{
  "d_model": 128,
  "d_mlp": 320,
  "schedule": "wsd",
  "dataset": "wikipedia_en"
}
Each number is 500 + 25 x the weight over its row's rms, rounded and kept within 0 to 999. Layers, rows and columns count from 0. Numbers have three digits each. The size before them is the row's rms in percent of the matrix's.

# layer 9 MLP down (transposed), 320x128, rms 0.0736, rows 289-319, columns 0-63
099:495499517488546495503481506468493470481497498496459470510542473432550511495495496470446491516444503493517480494500522505490539448515484464513501503501483484486487513480458504498521520492511550
098:474497484456492534488499510494567519499526499527546450497518512502452497481499509510524523482526516553464505514515493529483528525524482534507538498477518528480465483449481504493468523528457470
103:484474479491490482480520480518418538476543524507501465484477510473528496538487522519506521529450538488510543500535535522480515487457492507503501512497442498536518551510533558513513519492505507
112:524459482500538541529510488500483494461508504512503525511500466532538507483504501519493494470530471497515485455567538494504479526471514527516507479544504525485493472496525517511526518489439475
095:533484495481520505536506490489555504503497497509504532518501488476496489481497519481487487473500543491489530453450491486518472473525530521537499492504526509468548488488518492481507484465483450
104:480510485509498524492510510480481517442502484491489552521571489512506506524534468495531485526508488471476551489473524432509524529500519504492513499493503491511472474467482530511508526483468517
098:483492494471500473498560484459503517526528451497466493511464521493477529491522512496529494534457510487475453511484507506518528541463477512491500534504511558515520499523508515480477500506482511
105:496505476526470491485461477537483524472481547518524498492471506512469524495528527501528515495490484510463529529461521477509495526488515531481503446504463551504498507504450505504500515521537485
103:519514492478494501467443474523474505547486485520473508462529459489525529485478511465502493494508483469498564495498506504498460501529536475512535477416499508495511495542517523499485523505495503
103:468476498521551503504513491534510486558498483506542487517501492498516490482529520545491537478486528543484532511475479510495491486470508555532486517506521533472488479506464529512545554487496565
095:505489508537479537492479497492512535539503526486534533541539492449496543524504474487499505455482478527475526497428499557503527486513513485528518477499503463546490497461492503519534488492507497
115:496511483547488503531530502509523498485494487529484493498471500480471523516437524494525546493468485462487520496532522500538452470490507482478473497526527481470516504545536468494514482494513506
090:514495508519449493504493498488524515453456504469475445471498501529498515464469500525460475529504483468543418478495484527478528489537481484448484496509510510448531514482489471506478513477528506
098:500475498493488500517523472491494516505519504502489480488528537510507481440539474490508513486492501497473476490440494526498547496434480540441489510512496526464487468505468453536517515457514513
094:486492563511495572518474533490489515494503487500514514517546494503471503519521436486503517463514539499468497551506473505503489499478437507501477510521462514519512500490498494480473486496476528
093:466534513508504533524503525477473486509486491461546496468501480494543492536449461518517542482493535511567468509492516529471473514519551514495484494508499487518463490520523502495498462512457513
118:546461512527471530559525513464500512476467563457492520522511488472546469495520505505537468443503501508471490520550487507506482496491482493503477517492491476501543481452504496456494539491485518
098:496490518489520482513465522501502508523535527449513466474530497469491496482515452494468520487532557460489528473515454478480520500501488526474498508533567528480468478486485518501488536508487499
103:462505533565514520497500509468544500508502454516445538518483516507534497527489546506522509491500479480504510524486490539500523519513530481480516496536535458492542453469515480531508536471523503
095:537507480495485530493521497473514491533511491496553510503507491486450474488479475498488500504471439510473473503550454489494479460514505522482493488519470526473518531503469519530491529511506507
094:524459484519482482501507513522455497547530468473511481548504482534520499464471546446509465519523489469486492535523486521514506486481531498502497453499424518511524522469500520484521489540482530
102:494484502517498468528495471508508478524478510484550478513474505519496514498534465514434496511517504511464524541511540475538535469467520510497509500500480531528503465510492524505542532541510482
099:472524512455510507502511536440510495490445498488514491488505490474543522490471560528482529442476494491493451507502470460512524449489509489476509464495485507461514505473531487524517491464515467
103:523513490478506483508481476485479515483493560493466464533504469507505487513532510470497460514517560497496531484533518503534473525493504491456519508541551520550535523515514510496469510465493501
118:517555481485491506483490532462517476525490519523491513504511482447529539505498482483488498454486480514501560517507506509495539501455467482497501492484466462515548522530489509476486516494534509
097:477535510541501474537541497541447481479535523514482527500520510466517505515468533500467476554518497501536493503514516515465523502516505521530462469470510524510447495496514465539507458488512495
102:480535507491500524533473441498473527502498516513444483541536512493480508511446523492481509458449481496547526510452514495509532500461497509523515464545490528508508490526528472512528529516511533
097:495471500511507472523471447465547535542505480512503503522520497494474450532502487511525446453468516505532528489535532515489497508524482491490495480524542482499526434483477493518504479488486480
101:468486471520481503509496510445497479479450503532424492498479470557509505521464501496475500478521486514430487497501528507535485488482486515463525519525487527475457505507448503472513522524513506
102:490507478528526490562464465494467530508524465461481511520501449549538503477541505516530475456447485498483467513483515495504504521526501494540511535483505493514483500482490506476484476512500501
093:548478451470517504479503476476570490496499467527495511462500498525472497480473531520507487521489498508484477493550527518511505539447530462497472468449460494492466503502509483474505507515470500
# layer 9 MLP gate, 320x128, rms 0.0735, rows 290-319, columns 0-63
095:488498499525516501482481530461475533503507480485564508525471513502502539484462514454467458483532513461498509546489445526468488509492492456535536509525511491490486526497490474497547473461528484
101:492511509432501489491465517470533483519475498475462493525522505504537483519495530477538472455502451489502541535525464458499509527498495496529492487502492498440470488495478483510519524497531507
099:497514530505486481453497503515467504545563550497487463508471516473478525509482489491521515565501502525488506482456497483520495502512497487510509488449530484468513532465503484498476512540560544
100:533487519531470504500466511524494542463450531477471503464506523495518503516468508531478518517490494495481498549485487451484528498513518492467562503524541503477506500484476475477504542552541480
094:489439551545538457490484487477500488497492514510520488510438521459492508456488502519496534493482543534493490535521486557553493502513476511547481523446501506490508475476523440501522474483477495
105:494506484511538486461504506519469477496518482529504544505466517511496493506500492519481516513478504481454440488484534476491504482436495521523524494506529508507479523547511443523455485501453515
111:456495496499467504506494492471522497501500492500527468444497488513463528522499553509520540483473460517489504543493514453500471531518524515495496452479499513517527481461477497493527469524538492
105:534513530534544483527485531521570462516521456486518491529539468516507536489461499516498489449503498496544528467502471492463472509495532511507518553482436499489485505561516522508472518486478508
103:472509480519523472498523546503487543519518503493514554530521462520488524462524508478474506484534543538524454479527492506497447492525488530525456514502498510518460498521504505485471471461496554
097:549498520507463537481511536497498506527550502486519482502495517506504458501502496501472505532505511492497503493543506466527510522482483547454515471498479423487504538537487503474508503456562502
107:555465505499512450472516511500505523503509528468519481466545462505522481476490505478509484504473514539512505488496503469442496491473490538514496467489483553550459511519472513512559514494509499
099:509505495513436544469497535489519495473478499536477465482491477516515492507516478512461526510509454438542470461482532525520509489492533470453468495473471513519478526483489479491516492522461519
088:529491503531521509470494474508473488505483506518524484511479507505487465495439530525516477507465523565463491514498516521444479499513479514493539506509487495503497471510468503524489517517558529
101:491533525472552474466491500515491510483520506465492520478464487484436543525515459498549493470447510442519535520506497487503530536482467544487473515520480467483514531486500505493481489493499503
090:507499520499498527477472515483484511474490528553489515536517505460530517488515556489512481513503521520520508570464489498502514544510523553502504519504500496490548518489501506474517462504474479
102:468495484523517487479502505534492500474506503516511499487515527534496527483502478483476520552493500495510515483456479533480540496529502473492490462452527534506505513490457509541518488516544492
096:480513486483472474478520499470524514505513475483508535569490511508493515502534496493549491501479540499498509520459527516467470523479490482541515532495459476513513530497522512521517443487504502
116:521502472498508509518527510499486477544482491486455537505537464527491532456496557519484507490498487459497493506488453498502529430503531481496472512491487461502493514493489500502466469548485509
088:537505533492494470466527492490513483489431530513558507527502503508541453501504491534493499501495513495489523514496528506505512497475534479493534482501513517521491515476517491495507475542474470
096:536472505454498518495515496455537456486512502536521456479454531526475509490515454513439523502495541502466512473491521457502533524523479463499517499535482507497504488500512456546479515511501454
104:499473495537513504509542508483480487474504508516544533513478507511530531527495507483518527512507503448548492465491492500509483499551510464470475504519470509472500511477522484491504492526491517
096:523506508499512519469449501484523442509532487482474495515496530484522503503495476419481506567538459477493538475491511520509525489512514499491464495511555502490500505534512502452502535504524479
103:489508480497515502486515492502498507493487471547491482477517487482498494502506483504479495480496485487488483471488499501506499513534517545522488519453510566483489447488505511475491520460476543
103:504516487500508500465522506524489530477485480513492476557514469451517490486492488520510482513499480504476503469495502471503511539486559530490499513498495545532527523509471485480518522540551544
094:464511518488499484482469516505486490513512523501488468530429510496500484501485476538516514487448516504448502530494487499532455487485469514498513521527520547499463475577533480478495509544494484
094:493519505449497520526473479545519495501482509495520489505526536532533536538468496535496540554520499465522507537484520517505560551509537486500454536484498479496462505512516513481531547497542491
098:512503506495531528489461510483535434466501494507511527509508484536516472502511482505489483531454454505524515485500488504501519478487454497480482494523512484555499533480446507484483504484477489
098:518540500480501535505526542492501471514498495525501514520520476498487521509531531547453541474489518512472486503467494495503504510500512537496503497519431473519483442486463551512534535490506429
102:532534528488479507542446513495519471491453499534434524503528504522528485495521496513510471484473463492502491510514501517493507507471526514480462543517486488445462506463448512530478513528497518
099:492487520468478509484532485504477522520518488519511539526469534463550511521528502479475540511473489450497520464470480482491514481483471505536524508500506510451536520510529494495544485501524504
# layer 9 MLP up, 320x128, rms 0.0733, rows 290-319, columns 0-63
095:505480450519504531498493537504534504489552532523524481468537506474484498472501483481524530463472495531540514511461510534491517512512503490436501486486453522475483500479471488503472509529516483
102:525522488521511470501446483459453501515512457533536470526499507542443552526493496489470481515509494495495537495519501488522498493508538461501546528486530533496494520449491480506501470505547499
097:442478506524543495479520479504497525460524446506516525491495484491520487535504509532462503537520480532487468509538528522536550533474513483477528486479503520512488498496522500496520534523456467
095:482513510549484458520543488532478488515477481478488469514578521512498511485509472509542491478490497488497500524503465532523511495512489486476517493486469509497494539457458500483502505522497509
105:495507454511508452541566521488469547486482481505504528485547496521486488490520501512485509520534454473458486458503508461477452464506556473469483509541470495491503522486477488535486511494536501
102:466524521472496517458478508515514490519541495507504529522473478548512475524482497474477521474500548491514468514480483479539474475500555512530475525529509540464479486500517524497446526503489516
108:488498550493535499503530527485477538464507523529507530531515471503520491516527494526477482474507505507492546478481480531493540473517491496529547485528494522534513486468555475455503456527465485
104:489490492461512513476489513505494500506504492536481492543467570486490453467480528448530470510484515517471474526493540485544518458455458524484506501483510503475476474461501505480505513490464518
101:516476489522468515537517525482523481511563499520526476523516470485492487503510502480507489481480465534496453476541484507476530484521482528496492529534534529475490519490502506535519488478490539
094:457475448533525516469495488517498493482529519479511447554506462533492446433451513511476466493523524521476495526501537533464474502499512515476514512511483480503497467533497481503480512514497464
107:531524446507454495513527519519555478492439513501500517526482514488499474474466499518535527524460455470485556519528495479511460460491519442486480506533526479491492481539522485471524526465497557
109:494517498493540515465505521534467505507538486502539544534500486474521466511542522445502476504482507494480541512566474518480428523436533480526503497504507508543469526530512529479503489512489495
099:559520481505498507524464481499525514487530514475461492467522506519488486469489528485478475513535521483528509526468524514471552521447518527455489484533477502446540505509476434494501562499509510
098:516532487502508513494518550491500521510486489473491506475515473491500512493462518484509471499501465498500511518466477500513532526482526467492518467493520514491460479516513522519524462506478524
096:516507469499525493505517516524479458540488490468476489414525507540522498525464505558473541495509465520521478496509463489461511494513509520481520483538512492498455433511510481528502452504529505
108:456446504494480519544513501469555512524500501481495498550497498494510507495479478486523467477489524507493491497501480500488506448521430510483500493470519482470506477465491506481514496516491508
099:502453504528490554541470527487494471502511527460496499457518500461487512530519478514513482485523447472517538477517505467515527492480497479482508488530491535492465489489462502522473569503483534
110:490483478510504532493487511474558506526474511504492497504471511532547554536505541516472481486515498487504457509514479519545504507530493460523467510486526452490503490456517531489503489500499480
092:473527538481499487452500521492511513503512489495539526494483497509519465530510503524527526508510488513489517517496509515450428524489500472521494474491500519468470507527510520430518454512431501
094:516482484527487488507503492541471511499489523489463563479508490464490480502488522521493527501506498500487500464482474466498451537513526465467478513498501423492494534471508508474532500499477505
110:510491550532527519485493461523531478486501460469503500508518496496521518496498480507488503522489477494485501502511468460495481484555515472467522541491525503495502510497453483500531525517523491
099:536526512499502493511546506549498485529526515561488498497487537489514477504469499476513492534490541503527524471508501543527523513533475510504501465513452534542477493484493497517472512531485578
097:511487526464437551531434530509520518510542479466431560494493510475551486531500480480514471524475486501455496522492516525482492507507485509475525484472491461514466505497473482518472479466506497
113:496531480479497487499486504507515482492519510535518493526495494460543504518448511456477530513523499529493549526536471503520512517487478522507510498474468452488500511524498524473476517470545576
092:501516520478497448493505454508463491552491491516514502496513541534517524497467452474517494518470487531470502482530532521457469527510497483501543525515497525470541518515520452515552492525453489
102:511512560510486551505524467542471478537506469476540503469530489480486483512517498551533503476425561477527447499546511473486462494473523501504537517485513531505502507489520484484521489542508503
093:484512504453516536456513501507485511521496461548497496478517507487514479507506522494494531503512513482460491515482508490511478478506551503507497511459475489494524496535495552468476487478520504
096:540502505502476516553457502460449476475502484453513490499485505538525501524519512496490502497474473527485526532489515480509501503521519493496513498503467460513470507487484517481486519501492500
094:535479472565445528491534532513518468539494467500476516506508529505558494490526516487475548511558480482513501447518455504522510504490516478507497477531479500509513524482467490434479489500518442
095:542556497540479526526460441499474513510494483501486511466482491493512515496501529494545519493471535530529483484519508498492481480455540527501520470511498514479512519498486485528560489489527507